{
  "n_layer": 10,
  "d_model": 832,
  "n_head": 13,
  "n_kv_head": 13,
  "head_dim": 64,
  "d_mlp": 2240,
  "vocab_size": 46263,
  "activation": "geglu",
  "norm": "rmsnorm",
  "norm_place": "peri",
  "norm_eps": 1e-06,
  "positions": "rope",
  "rope_base": 10000.0,
  "rope_fraction": 1.0,
  "qk_norm": false,
  "attn_scale": 0.125,
  "bias": "none",
  "tie_embeddings": false,
  "parallel_block": false,
  "extras": ["capped logits"],
  "init": "normal",
  "init_std_qkv": 0.0173,
  "init_std_o": 0.00387,
  "init_std_up": 0.0173,
  "init_std_down": 0.00237,
  "init_out_by_depth": true,
  "optimizer": "muon_variant",
  "lr": 0.0113,
  "lr_mult_o": 4.0,
  "beta1": 0.93,
  "lr_head": 0.0069,
  "grad_clip": 0.5,
  "warmup_steps": 200,
  "schedule": "wsd",
  "decay_fraction": 1.0,
  "decay_shape": "linear",
  "final_lr_fraction": 0.0,
  "batch_tokens": 262144,
  "seq_len": 1024,
  "doc_mask": false,
  "train_tokens": 1215000000,
  "steps": 4635,
  "dataset": "wikipedia_en"
}
Each number is 128 + 32 x the weight over its row's rms, rounded and kept within 0 to 255. Layers, rows and columns count from 0. The size above them is the row's rms in percent of the matrix's.

# layer 4 MLP up, 2240x832, rms 0.065, rows 651-685, columns 704-767
size [ 94 133 114 104  93  96  97 101  88  98  97  96 100 100  97  96  97  93  96 110  95  94 101 101 108 106  97  97  99  92  96 107 111 114  98]
[[144 130 145 164 125 133 105 106 142 180 113 125 151 178 177  82 103 158 142 203  91 126  91 101 173  68 111 146 138 132 146 174 128 108  41  89 109 135 132 130 212 157 172 163 145 121 167 154 139 110 197 152 162 120 108 143 127 157 118 110 123 146  67 126]
 [149 130 148 137 177 121 133  99 195 105 122 122 121  76 171 149  81 107 165 133  88 110 151  90 173 156 121 137 122 120 114 121 141 134 160 101 105 115 104 137 133 188 111 104 119 158 151 123 135 171 121 120 130 165 153  59  88 127 133 121 124 104 127 154]
 [ 83 138 132 111 118 176  95 180 151 135 153 129 128 102 179  88 161 191 190 137  94 175 130 121  59  87 157 102  90 117 129  78 142 151 141 109 160 138 160 148 129 146 108 134 120 152 130 173 139 156 146 123 109 113 114 133 140  87 129 168 133 241 141 129]
 [177 105 135 119  99  95 165  95 108 135 109 104 126 166 170 135  56 102 103 119 155  55  98  84 122 106  87 139 136 162  72 151 114 108 143 104 146 187 141 144 110 152 108 110 134 118 122 110 169 151  98 101  71 122  87 127 125 142 118 119 129 117 100 140]
 [133  93 184  49 192 171 123 106 145 214 145 143  68 139 126  98 185 196 115  91 166  71 107 146 134 106 126 186 111 172 133 118 108 154  74 174 135 123 108 119 122 115 110 146 106 134 184 122 118 156 143  97 118 122 166  77 108 126 145 174 123 139 102 153]
 [160  97  95 143 166  64 164 122  71  82 163 131  21 100 152 127 197 137 116 109 128 137 105 117 128 162  93  90  55 144 115 104 106 191 146  81 167 106 143 119 152  98 129 155 156 158 110 125  74 114 158 129 146  87 135  56 158 120 110 174  81  28 114  49]
 [ 93 120 124 109 189 137  70 109  88 148 153 168 142 163  99 111 104 185 163 143 184  85 137 134 146  78  65 105 151 120 109 100 168 116  92 116 162 129 136 149 112 135  89 160 127 108 156 122 152  98 131 138  81  80  99 146 134  76 154  77 109 133 137 132]
 [147 143 121 148 158 127 135  81 142 217 116 127 114 176 152 124 107 155 158 109 138 127 116 115 137 119 171  85 170 136 149 112  56 112 100 165 160 117 118 113 140 125 159  68 135 198 156  62  86  90  89 151 161 113 157 151  28 112 152 118 120 145  76  99]
 [ 89 146 108 105  98 166 157 115 143  96 170 167 142  74 124 139  88 176 135 154 151 159 112 137 104 104 153 180 126 146 131 165 127 157 143 124 191 103 114 140 144 142 148 107 106  82 125 151 113 162 118  59 104 145 161  50  39  61 113 134 196 102 130  87]
 [108 110 116 126 160 186  63 166 117  94 121 159 115  84 155  82 171 156  96  72 174 135 172 149 153 142 102 126 112 139 146 141 118 156  99 160 173 149 213  93 125 148  87  89 110  86 156 147 159 123 148 184 203 137 157 119 168 122 127 144 161 188 119 102]
 [100 167 188  74  72  49 173 135 140 178 119 155  99 112 101 105 104  72 103 106 164 116 124 132 149 108 192  87 126  93 130  93 115 189  97 109  52 143 133 125 151 104 140  85 124 130  86 113 182 161 159 111 166 121 146  85 115 105 157  85 132 163 155  99]
 [115 109 133 113 125 156 162 149 153 130 145 166 140  99 120 172 120 148 157 107  71 100 129 105 141 100 189  55 147  33 235 114 132 139 139 116 107 181 100  88 161 143 182 120 145  73  81 110 151 165 142 104  94 116 103 109 138 174 140 139 181 116 116 114]
 [175 133 152 103 128 103  69  87 143 128 115 167  97  71 177  97  97  92 184  92 182 143 140 133 131 121 137 125 126 167 129 115  98 102 154 108 124 184 135 156  75 163  56  98 139 150 146 111 147  93 162 105 100 177  83 130 142 113 107 140 175  94 154 118]
 [117 137 155 132 166  83 128 101  92 186 172 125 122 130 148 160 155  77 121 207 179 146 112  95 117 189 168 178  99 126 128 139 151 143 161 143 124 131 119 148  93 136 109 136 186 119 138  92 133 116 135  84  91 139 142 118  88 143 110 166 183 142 177 153]
 [ 98 177 109  82 151 123  93 154 131 131 138 100 164 141 150  93 154 105 131 106 125  91 102 159 191 107 153 111 166 115 108 107 126 100 120  81  84  69 137 173 138 162 144  90 118 117 109 154 115 199  88  91 127 200 112 132 117  88 144  91  84 112 136 100]
 [153 152 103  97 151 167  97 131 131 170 132  96 150 103  76 129 126 158 114 123 142 145 175 139  97 152 179 130 140 123 146 152 146  89 170 110  96 126 110 166 109  82 154 117 160 132 110 153 124  91 116 112 167 110 186 165 120 120 135 109  84 131 138 119]
 [115 155 114 109 139 157 143 154 103 137 103 169  95 132  70 151 132 102 167  76 173 134 113 103  91 121 105 163  88  98  77  64 208 113 144 116 152 125 102 120 123 197 118  55  69 123 160 131 152 133 116 139 148 179 114  65 113 142 116  96  98 153 162 142]
 [ 99 119  93  90 170 111  91 151 114 146  60 164 107 127 124 150 112 143 170  93 128 181  81 191 139 107 113 124 127 162 120 137 122  72 142 134 150 117  94 158  51 114 134 148 151 163  92 163 163 144 117 116 171  85 126 129  71 126 138 204  86 118  97 138]
 [ 57  50  80 182  80  82  72 156 111 191 138  99 111 130 149 142 152 147  89  84 135 131 128 180 161 121 171 150 144 136 135 164 196 124 152 108 148 121  82  87 110 151  32 116 122 116 137 117 138 121 139 181 103 159 182 118 204 120 139 182 129 156 106 139]
 [150 101 100 151 145 127  72  71 106 134 139 178 141 167 176 133 168 122 176 170 159 138  71  98 134 106 116 159 142 129  86  97 164 129  78 139  89  91 107 126 134 163 132 144  98 124 167 120 130 102  63 121 131 107 119 180  61  69  73  60 126 161 132 191]
 [133 118 136  94 106 134 149 208 140 119 117  78  87 191 124 108 115 199 147 186 125 105 113 117  71 128 165 157 176 120 177 122 147 123 134 141  97 143  99 111 192 134 130 152 170 102 117 125  85 139 124  72 129 167 143 105 161 139  93  90 162  71 120 119]
 [128 130 108 142  50 122 154 131 142  94 151 110 122 171 206 135 118 179 132 132 149 151 118 113 145 110 159 123 124 176 129 158 107 105 155 125 114 131 117 159 141  74 144 122  75 153 128 166  49  82 154 118 183 122 121 105 136 124 125  68 133 157 108 161]
 [117  69 153 137  89 115 152 134 117 122 186  76 152 120 105 166 135 115 116 177 128 157 161 161 166 155 120 139  91 124 141 123 113 110 137 166  80 100 126 161 100 167 133 159 143 137 124 120 117 164 127 180 125 144 108 124 126 136 135 116 108 122 173 106]
 [ 84 137 137 141 124 169  37 116  88 116 162 100 144 121 120 122  94  74 109 118 170 129  81 168 134 156 143 120 114 193 180  71 158 122 127  98 130 117  91 105 124 168 152 161 136 137 128  90 104  86 119 126 125 149 126  98 160 143 134 149 118 101 170 115]
 [ 99 120  95 105 195  72 149 128 183 116 137 118 152 117 168 138 155 103 147  57 111 139 145 106 103 167  92 114 105 117 129 159 154 141 163 127 122  74  85 120  76 142 111  72 154 164 100 102 116 183 161 100  79 126  95 135 140 165 152 117 146 126 115 158]
 [151 144 140 122 106 136 147 101 151  90 114 117 189 166 130  75 209 100 109  98 100 169  90 112 152 111 129 166 105 181  79 134 126 128 106 103 144  77 147 143 149 103 165 148 118 227 132 152 127 136 117 172 109 106 158 137 116 168 166 121 181 142 145 214]
 [ 98 156 116 168 155 195 162  98 125 158  95 153 121 128 100 111 133 166 121  98  58 148 101 141 163 117  66 126 133 115 140 154 174 151 159  86 146  84 172 102 103  95  91 134 124 179 136 125  80 148 103 125 118  92 178 151  92 120  97 132 101 110 108 101]
 [112 113 162 123 161 121 118 143 107 106 174 195 171 126 125 178 192 167 134 148 134  73 124  53 127 154 182 136 167  96 100  61 112 173 162 117 111 149 118 163 149 145 145 126 149 139 125 121  87 157 140 118 141 138 138 121 148 115  66 101 116 148 140  90]
 [ 92 109 161 138 173 105 118 193 141 197 160  81 128 131 103 106 103 143 131 129 147 135 142 160 154 145 121 158 102 130 101 161 123  99  90  73 154 120 190  79 117 142 171  98  61 159 139 113 114 203 111 123 103 150 123  99 126 112 163 122 149  77 199 110]
 [ 53 132 126  91 133  92  91 111 124 157 123 118 124 143 157 150  90 145 133 140 171  88 147 101  67 157 121 176  93 120  88 100 131 108 116 122 160 163 171  82 129 110 114 212 173 125 130 118 122  97 127 154 155 155 103 117 107 178 132 128  69  92 124 120]
 [147 129  98  85 145 123 133  62 167  80 170 143 166 158 149 114 164 204 122  94 121 129  90 132  53 106 103 136  44 106 139 130 108  98  96  88 120 121 133 111 136 139 178 128 121 134 189 105 123 186  94 186 182  96  74 159  95 129 124 136  57  92  82 119]
 [131  91 164 127 115  99  89 207 109 125  58 122 128 153 139  99 101 124 128 128  88 142 210 159 170 127  91  92 134 146 180 148 179 111  78 116 163  65 139  91 130 114  73 178 151 100 143  84 137 174 172 157 214  96 132 131 109  84 213  90 154  42 120 140]
 [111 108 144  96 109 136 153  86 157 159 167  96 146 134 118 154 121 132 160 118 197 162 150  92 124  79  66 115 212 118 116 139 155  90 113 129 136 119 132  60  66 155 115 151  95 148 115 145 140 125 170 117 155 162 100 101 128 147 102 112 145 147 112 139]
 [144 142 138  89  94 139 125 154 144 141 138 136 153 144 145 124 103 233 119 129  60 116 206 116 151  75 146 129  90 132 112 108 124 147 118 116 106 127 112 121 106 187 153 114 166 101 115 191 136 146 101  94 143 161 145 153 127 124  84 160  49 184 119  99]
 [ 61 142  93 167 102  65 105 106 114 156 159 145 122 104 127 132 100 115 122 151 162 156 150  82 152 163  70 160 106 104 138 141 108 116 141 143 168 137 120 158 132 147  40 105 149 155 143  90  95 148 143 105 140 122 155 124 156 118 116 162 108 150  91 149]]
# layer 4 MLP down (transposed), 2240x832, rms 0.0373, rows 651-685, columns 704-767
size [ 99 117 100 103 101  97  96 101  89 112 101 107 104  95  99 100  98 102  97 107  94 103 108  98 100 104  98  96  96  89 108 112 106 128  98]
[[154 140 161 151 163 190 121 134  63 197 107 109 153 142 179 117 118 134 158 123 103 130 156 109 104  51  81 139 189 135 150 105 116 146 142 111 133 161 150 123 159 139  86 159 129  68 104 160 147 116 140 140 112  96 102 130 181 158 199 137 139 148 114 117]
 [131 140 109 139 128 145 136 133 164 125 147 128 113  47 143 123 156 134 124 110 119 119 108 167  84 101 126 144 183 134 120 122  81 152 192 152 156 135  66 183 138 133  83 102 179 124  61 134 130  95 143 102 149 115 105 157  60 147 152 110 105 117 156 156]
 [132  96 113  53 110 164 148 107 147  99  97  78  93 119 195 101  72 130 155 111 117 122 114 149 123  86 103 135 122 157 161 137 107 155 118 124 149 166 177 187 177 162  58 117 141 107  91 154 128 154 144 112  93  97 110 146 109 119  93 142 144 203 114 159]
 [160 132 107 170 129  87 158  98  84  86 104 171 117  89 128 114 127 127  84 138  84 211  85 118  95 132 130 142 123 110 134 132  91 136  98 121 108 218  71 161  81  92 163 108 163 210 107 155  92 163  85 129 167 105 119 106  78 165 122 106 125 118 112 119]
 [ 77 118  96 159 144 151  96 107 149 107  94 163 132 165 123 167 117 104 139 128 141 149 103 141 153 132 152 152 143  82 152 104 126  80 165 159 145 113 116 190 137 153 133  78 119 198 116  83 153 145 107 139 192 157 154 178 140 116 140 117  85 137  87  97]
 [127 150 117 145 100 137 166 150 163  95 101 123  52 119 102 103  61 133 122 100 104 108 162 101  86 102 123 111 120 145 120 128 121 105 145 119 161 132 122 109  94 154 170  83 136 109 149  85 210 125 156  95 105 110 151  87 131 143 125 122 118 161 103 161]
 [134 217 149 101  88 169 146 147 111  93 128 106 134 142 115 129 167 129 121 126  91 158 133 113  30  85 168 107 145 141 130 114 140 101 165 134  86  94 124  97 102  79 118 106  99 141  99  90  67 164  54 133  92 138 164 108 137 118 121 157 175 131 101 143]
 [114  93 144 159 122 163  90 141 123 124 124 147 123 112 109 119  85 148  98 125  96 159 145 128   7  60  88  96 131 105  76 106 112  71 152 150  78 207 118 114 114  93 139 131 129 167 131 163 181 124 135  90 100 143 130 113 138  88 102 116 112  97 122 134]
 [135 119 171 117 122 132 162 118 147 101 144 156 158 139 125  67 189  78 104 192 135 117 148 191 118 143 103 132 101 122 137 122 208 157 150 134 140 139  97 122 155 107 124  94 109 149 122 202 103 120 133 172 185 108 156 114 156  40 152  97 135 123 111 126]
 [128 162  88 132  69 165 136  51 157 167 135 191 109 144 130 113 160 126 157 176  91 118 135 149 120 140 126 106  85 130 127 125 152 151 134  68 119  85 101 112 107 122 127 101 100 144 146 129 147 112 102 159 159 181 117 144  95 104 107 145 133 151 125 133]
 [105 140 127  74 123 137 138 128 103 128 117 136 123 163  92 127 155 124 137  70 148 129 125 150 119 101 168 158 153  91 195 102 146 196 155 143 142  73  96 147 101 125 197 187 113 114 111 146 121  96 154 125 107 131 153 107 107 110 190  99 173  93 116 148]
 [186 180 123  95  69 101 161 141 198  78  97 131 181 104 102 165 191 114 132 116 157 118 154 123  79 172 133 137 115  81 137 103 129 141 191 137 121 154  81 103 105 131 136 115 107 132 148 136 102 125 152 153  93  62 105 171 105 154 218 146 150  95 108 129]
 [179 183 127  84  61 100  84 142 180 135 138 169  58 193 110 107 115 121 149 126  78  99 132 121 136 157 125 146 173 184 122  92 145 215 140 139 168 118  74 126 134 158  82 122 192 125 129 121 113 105  72 159 115 110  72 108 106  99 155 128 121 118 107 142]
 [153 155 172 162 170 149 143 149 130 143 162 154 117 116  94 120 174 110 180 131 171 152  93 146 119 169 159  80 130 124  92  64 167 170 122 148 115 100 111 121 189 105 108 113 107 110 126  93 161 121 138 131 150 115 126 142 176 106 111 112  53 146 156 141]
 [126 129  97 139 119 130 148  90 154  81 128  54 121 138  51 137  93 131 141  99 123 138 149 152 129 151 149 155 147 109 153 191 124 143 150 166 161 132 127 159 140 152 194 111 113 104 118 121 131 107  88 135  81  91 158 184  91 136 134 137  77  89 143 175]
 [ 94 141  47  73 145 163 158  85  75 164 103 155 125 104 108 151 191 168 165 157 199 139 170 134  77 112 100  94  85 151 105 144 171 117 202 119 162 181  78 148 107  87 164 165  98 140  97 174 162 170 143 189 150 158  87 100 125  96 155  90  89 178 118 135]
 [146 155  83 122 122 179 134 151 150 160 173 124 130  83  82 121 149 129  85 130 121 135 154 146 170 153 185 175 175 133 124  92 147 161 151 156 126 101 113 125 125 141 124  85 144  93 152 115 108 148  99 105 167 126 109 143  95 119 105 125 153 165 158 166]
 [186 140 144 104 117 145  59 234  58 132  95 132 235 168  70  93  48  71 168 130 130 170 160 107 148 142  68 125  95 124 178 125 116 128 112 101 126 133 168 191 109 140 145 181 137 131 154  99 136 117 109  96 130 150 154 148 154 126  95 189 128 109 123  99]
 [138 158 153 140 192 148 185 100  98  83 118 148 180 124 122 129 173  71 114 138 167 139 133 130 224  95 124 190  83 142  97 173 127  92 116 135 126 144 110 109 137 118 127 100  62 130  44 129 141 118 126 134  83 157  93 103 161 135 127 119 129 217 148 110]
 [116 107 129 158 143 100 182 110  94 149 163 136 138 147 124 156  62 171 119 182  88 119 133 107  97  94 104 122 104  73 187 122 100  63  97 109 129 141 141  47 115 116 131 104 136 126 199 127 129 125 104 105 101  77  93 187 123 103 152  98  72 117 157 146]
 [ 97 118  75 132 167 172 149 126 149 175 144 141 125  94 177  86  97 124 120 172  70 123 153 141 110 159 115  94  69 113 211 118 112 139 117 123  61 125 130 150 128 133  82 144 182 100  75 143 154 138 101 134  97  78  84 111 104 130  87 126 113 134 166 113]
 [147  83 118 142  79 129 135 197 103 112 111 113 168 128 157 123 118 147  91 170 133 130  93  94 123 127 165 160 100 136 104 147  74 144 154 116  52 150  55 162 138  91  97  86 121 148 139 116 137 101 121 170 168  79 119 139 145 135 143  99 164  94  90 164]
 [137 116 133 157 102 153  88  96 159 122  93 134 127 143 150 104 112 130  68 135 154  72  43 157 140  71 172 111 115 158 108 186  84 137  95 145 207  63  81 106 114 150 111 137 157 183 114 119 173 141 149 166  86 131  89 135 117 161 113 124 149 149 129  40]
 [117  58  96 137 133 141 156 136 165 164 105  93  89 178  95 157 102  95 155  76 119 214 157  94 151 122 114 110 158 164 135 134 166  90  98  97 129 144 127 198 144 135 132 115 157  97  83 131 101 143 164  83 147 130 108 186 126 144 115  94 138 136 122  85]
 [104 142  91 188 110 106 158 148  62 140 114 109 104  77 138 168 152  51  73 150 153 136 173 117 114 180  79  68 117  85 126 158 168 124 123 101 163 121 107 128 121 146 124 195  84 128 141 157 133 105 113 139  98 161  66 144 127 149 186 123 123 132 135  92]
 [131 107 125 104  78 180  76 159 109  88 105 103 165 158 175  99 201 111 126 196  87  94 119 112 137  92  83 135 153 113 141 188 111 138 127 106 144 132  86 104 129 156  75 101 124 193 102 132 135 115 139 134 159 123 178 143 162 116 175 103 178 147 122 135]
 [121 217 113  98 136 151 125 155 139  93 111 115 100 127 104 144 136 132  93 129  59 101  92 117 165  88 146 144 183 129 162 127 132 127  83 142 148 142 119  87  99 123 137 157  97  92 110 150  90 173 184  34 159 161  73 162 112  91 170 152 134  98 127 123]
 [165 166 166 183 124 164 113 117 157 151 143 117  98 143 163 141 150 113 110  98 158 134  95 152  93 138 163 134  99 171 146 122 118  59 182 164 142 142  98 108 131  90 154 136 131  99 130 141 118 153  22 136 140 151  73  55  83 141 140 155 134  87 133 109]
 [135 127 124 117  84 129 124 187  91 148  90  67 152 144 117 133 124 109 154 125 135 109  80 151 147 157  89 140 178 156 161 122  93 129 197 184 144 121 159 132  94  87 138 125 165 174 164 141 139  86 122 104 167 134 126 135 155 107  90 178 159 146 134  91]
 [109  92 121 115 121 140 152 144 143 121 121 174  93  68 101 163  31 142 186 122  94 117 156 143  83 118 120 154 140  87 128 110 105 125 142 139 138 119  88 141 157 199 125 113 142 139 153 139 135 140 140  93 183 100 145 121 164  44 101 155 178 208 129 128]
 [132 170  86 106 100 145 117  62 168 113 123 192 146 225 146  99 115 211  91 143 132 155 122 175  75 131 142 176 125 150 134  87 115 172 100 118  95  57 125 158 110 179 144 109  97 180 165 101  81 149  93 134 149  93 128 141 102 193 144 167 117 112 158 166]
 [122 139 132 113 142 113 164 137 127 143 138 117  79 163 118  72 132  73 138 119 112 109  87 145 148 163 116 123  61 137  61 172  95 133 122  87  81 141 102 150  82 134  58 126 124  89 128 114 121 173 114 145 130 128 144 130 115 144 190 159 141  91  55 110]
 [185 102 117 194  91 116 130 141  98 104 149 136 131 136 139 143 173 121 139 129 123 165  76 107 131 136 188 117 149 119 128 158 161 143  96 118 153 166 148 190 148 122 141 141 112 121 116 146 158 135 165 119  37 188 125 158 148 120 204  98 132  96  79 153]
 [ 85 136 116 181 164 120 140  97 107 101 119 146 121 147  64 132 182  70 172 117 189 133  37 172  85 146  80 145 133 113 182 184 145 149 128 147 102 118 123 162 151  51 131 150  66 125 143  90 124 136 120 175 154  83 110 119 119 144 139 101 161 140 142 133]
 [116  87 125 142 118 124 150  79  97 149 206  61 118 123  69 129 104 149 183 155  99 111 136 143 116 145 103 200 121 107 154 156 138 123 155 141 156 145 178 219 167 124 133 128 153  85 117 135 153  88 123 113  73  75 171 159  57 131 137 153  94 156 130 144]]
# layer 4 MLP gate, 2240x832, rms 0.0609, rows 652-686, columns 704-767
size [113 113  98 101  99  91  97  88  93 100  91 109  95  94  89  98  95 101 101  96  98 101  94 103 112  99  98  99  87  95 102 114 109 103  96]
[[133 148  48 189  79 113 152 132 193 135 173 112 104 170 117 152  96 203 151 188 144  16 143 132 131 110 103  94 101 133 105 123 113 163 152 137 110 146 106 136 112  91  77 104 118 130 182  82 100  94 116 103 126 124  79  64  49 105  79 137 160  97 119 122]
 [130 155 124 138 102 163 157 201  84 139  97 170 172 153  82 181 120 101  91 143 111 178 161 126 121 130 115 137 151  97  82 167 137 213 107 127 147  61 101  78 153 135 129 176 149 124 142 102 110 196 115 163 156 142 131  99 172 133 136  88 114 116 112  66]
 [143 156 135 147 137 114 122 162 126 142 124 163  97  96 113 109  87 148 137 114  97 144 114  84 128 104 140 104 128  99  80 114 160 149 124 241 122 102 118 168  66 138  92 131 134 105  86 142 105 158 122  60  94  91 182 161 110  91 153 101 144 106 135 124]
 [106 138 136 148 151 199 137 143  88 122 109 128  90 136  78 171 111 104 201 134 127 143 135 133 155 162 130 121 119  54 137  99 142 116 129 126 129 144  95 130 136 151  81 152  87 163 185 152 156  85  51 141 107 147 102 139 136 137 179 108 103  70 123 109]
 [163  89 162  46 134 133 151 162  96  73  77 117  86 128  88 116 126  59 116 127  76 156 134 144 165 152 160 113 116  89 198 144 164 133 132 109 135 153 106 135 163 114 137  80 172 142 140 152 140 159 141 191 155 112  93  78 122 135 127 105 141 131 143 123]
 [128 168  83 118 156 139 146 123 115 110  86 126 134 140 149 105 116 123 124  98 122 136 126 164  70  89 100 115 108 123 161 188 120 142  95 128  89 117 113 180  66 147 110 153 150  62  79 139 101 161  92 128 150  87  94 121 106 152 183 156 125 130 126 167]
 [110 133 186 190 180  88 112 169 102 110 187 106 109 132 114 143 190 121  71 132 104 112 147 186 129 183 140 181 113 161 140  55  81 138 136 109 152 127 137  69  71 161 164  91 136  59 102 122  93  47 165 110 137 137 108  82 103  84  99  94 100  96 205 131]
 [101 186 111 135  71 120  13 116 111 129 129 147 108 158 137 129 107 108 159 130 174 143  89 158 138 115 205 111 106 140 134 127 113 109 103 133 127 103 149 116 104 192 147 195 170 128  81 104 153  73 146 185 100 156  95  81 122 118 127 148 192 145 132 113]
 [160  95 176 138 134  71 180 196 167 106  98  92 101 127  84 156 137 146  79  92 114 136 118 145 188 127 145 110 119 155 112 180 119 127 117 161 118  91 151 134 101 189 117 151 122 112 157 136 132 112 114 129 129 118 123 118 177 109 151 127  87 148 130 140]
 [108  96 117 145 143 106 128 174 116 134 132 173 136 162 156 136 122 115 100 127 116 103 175 119 118 141  78 130 112 133 167 102 153 154 114  95 164 114 121 134 112 164 127 108 128 119 121 152 160 136 102 101 128  95 113 108  82 129 122  97 151 221 121 147]
 [158 149 113 115  64 138 161 116 138 103 129 150 107 130 124  91 202 151  93 162 148 150 134 117 114 145  67 123 158 156 148 144 159 224 133  58 158 169 142 118 126  93 164 181  92 127 100 126 124 166 160  85 149 145  46 150 173 150 137 169 132 152 128 129]
 [111  64  98  99  75 124  64 145 192 114 129 146 143 125 107 126 162 141 150 159 148 137 147 124 146 108 123  87 109 170 168  77 168 129 104 126  81 142 107 127  69 142 119 111 114 142 140 182 119 173 173 133 136 151  95 123 120  99 153 131 114 103  75 143]
 [123 108  90 154  94 117 128 102 142 120 154 124 116 107 169 120 120 179 117 137  84 129 141 117 107  75 116 119 120  76 108 168 143 145 143 151 133 153  96 173 129 157 164 124 113 140 120  56 109 138 139  86  51 114 146 160 107 158  81 131 130 160 166  72]
 [151 119 162 126  92 123 179 149  99 219 120 104 130 138 132 179 109  74 129 171 143 131 170  74 109 137 117 139 143 102 144 133 186  77 121 150 127  88 143  83 150 120 167 104  86 124 142 102 100  98  87 167 128 141  58  87 111 142 127 148 133  97 144 159]
 [158 123 138 100 151 150  93  88 161 112  46 114 154 143 121  80 101 130 183 156 155 144 141 136  78  90 111 126 126 139 123 156 202 183 145 114 170 124 108 155 102 143 154 105 107 177 140 106 153 161 146 133 128 139 129 185 128  71 173 106 152 191 100 179]
 [133 115 133 104 142 124 166 125 110 140 125 115 210  79 102 159 120 133 115 152 199 122 103 154 118 117 114 143 177 118 148 131 149  61 164  95 150 159  81 104 173 163 138 171 101 115 121 105 171 193 171 135  91 183 136 106 133  99 120 102 143 187  97  75]
 [114 103 119 159 186 137  94 126  83 115 120 117 177 118  95 117 132 115 101 155 104 138 121 179 143 161 203 147 134 103 125 133  99 183  83  84 147 133  94 153  96 142  90  64 137 109  94 195 174  94 123 142 125  96 147 121 100 198 102 166 201 164 108 139]
 [ 66 103 217 122 120  92 101 184 147 138 145 171 111  67 157 238 114 125 140 121 134 159 160 128 116 163 128 109 124 140 127 110 121 106 162 123 106 150 164 135 147 113 124 147 132 141 148  92 114 109 156 152 140 173 127  73 176 178 135 111 127 181 128 125]
 [103 148 152 135  57 115 183 148 127 147 111 127  85 144 149 128 169 133 119 170 181 180 128 130 158 143 134  93 122 145 167 135 139 131  89 148 103 117 131 153 116 114 148 112 166  97 149 161  78 133 129 201 128 116 124  70 178 186  81 133 157 174 153 116]
 [145 143 103 179 160 127 106 155 150 128 149  75 108 133 159  84 117 113 198 120 151  87 127  62 180 105  93 172 164 102 213 101 199 122 133 158 129 196 142 121 134 162  80 110 112 116  96 137 180 132 101 139 130  84 120 107 126 140 129 106 105  62  66  43]
 [ 81 117 128 164 102 109 126 140 112 146 140 111 153 121 150 139  91 106 147 170 125  93 118 156 143 136 149 144 164 169 140 101 122  65 140 116 111 138 146 111  77 121 207  82  89 103  93 141 142 123  96 154 162 177 132 152 143 150  69 123 115 151 108 184]
 [ 92 152 176  90 147 146  92 126 177  76 148 142 106 179 103 113 117 139 102  50 108 102 152  97 161  79  97 158 164  89 107 133  30  95 107 132 130 137 127 137 174 155 105 127 159 101 175 155 161 114 147  91 158 140 154 103 158 123  96  99 102  97  66  87]
 [110 107 140 111 108  70 113 140 107 168 148 108  90 113 174  86 162 120 123 114 113 120 105 185 174 131 216  99  78 116 131 161 182 124 170 205 129 177 179 143 117 190 172  93 129 148 166 144 104 112 130 121 189 164  97 169 117 121 139 169 166 135 130 151]
 [ 35 125 103  71 172  86  98  82 137  50 159 135 161 136 132  87 119 102  66 117 122  82 160 103  81  95 165 150 104 105 135 133 109 151 153 139  95 145  86 122 119  79 164  98 173 142 120 138  69 115  78  90 104 153 158 139 114 146  93  96 176 191 159 175]
 [155 162 141 115 116  79 141  86 122 163 136  64  70 120 119 100 135  69 103 120 108 137 168 113 162 139 111 134 104 138 140 108 150 159 123 113  99 150 124 139 120 130 158 124 134  77 162 208 160 115  83 157 152 122 166  91 161  98  92 149 126 151 168 145]
 [ 88 190 182 107  91 126  61 163 143 105 109 103 155 158 183 161 145 142 122  88 125 136  82 112 141 142 171 175  57 168 135 150  77 141  51 156 126  80 138 166 142 121 167 104 108 116 155 131 132 121 159 100 132 133 101 139  89 143 167 121  88 106 158 129]
 [160 136  96 159 124  97 146 142 144 156 158 135 168 119 130 174 142 150  82 106 146  96 119 153  95  89  93 136 141 136 128 157 137  90 155 177 171 175  80 120  49 169 103 133 180 177 140  94 118 146 163  79 100 185 143  46 148 178 154 107 166 112 134  73]
 [117 151 116 124 129  87 136 190 172 124  80 163 139  71  90 130  84 136  98  86  84 158 125 115 173 115 111 122  95 141 127 138 161 114 107 150 133 155  51 123 185 115  53  99 112 136 178 146 123 183 147 159  98 140 150 150  76  92 189  83 128 144 140 129]
 [126 114 135 168 155 139 138  94 157  80 158 158 114 144 177 115 146 205 171 120 144 163 151 121 101 126 167 130 140 161  89 128 136 143 115 116 109 139 119 162 150 173 137 138 121 110 115 144 135  73 152  81 158 128 186  76 117  91 117 167  87 215 180 139]
 [146 146  65 149 102 144  95 100 149 203 101 144 109 134 117 125 156  73 112 135 125  74 125 122 171 135 166 166 156  69 126 166 197  59 176 142 107 105 169 120  96 177 104 108 178  80 178 168 126 139  95 116 107 114 107  97 112  96 149 162 157  19 132 109]
 [146 107 180 137 114 120 130  99 106 184 102 123 133 172 100 100 159 134 143  83 130 136 123 188  46 127 115  84 123 208 157  79 132 160 145 106 153 103 133 133 113  81 103 122 124 105 165 175 107 129 158 188 139 106 150 138 147 109 135 118  43 120 131 122]
 [107  87 125 173 139 105 162 110 105 120 188  86 138 115 116 170 144 125 121 132 184 164 107  53 123  75 106 123 168 103 102 148 165 136  85 127 176 185 167 185 159 104 200 154 121 146 170 164 121 101 124 137 103 145 103 142 136 122 160 107 124 104 119  76]
 [144 133 146  69 118 154  92 159 175 145 171 122 114 142 175 109 142 146  59 120  32  88 207 118 147 141 160 102  90 131  56  86  94 130 105 104 169 115 139  91 119 206 147 154 193 114 126 196 144 127 191 137  87 187 112 122 147 115 138 124 149  91 144 153]
 [110  78 153 151  74 116 136 102 162 167 134 152 102 114 140 145  92  80 169 111 132 161 160 116 125 141 165 178 149 119 169 129 158 123 138  78 129 110 169 162 161 137 114 148 121 149 131 135 119 152 158 123 154 157 142 103 119 138  96 119 109  41 119 106]
 [126 159 115 128 187 148  78 154 124 141 198 166 106 163 173 143  95 156 170 107 150  95 116  87 142 136 136 162 130  72 142 103 157  99 174 161 190 140 132 161 129 117 156 202 118 168 102 155 162  99  81 144 157 100 140 112 156 116 105 155  88 119 131 104]]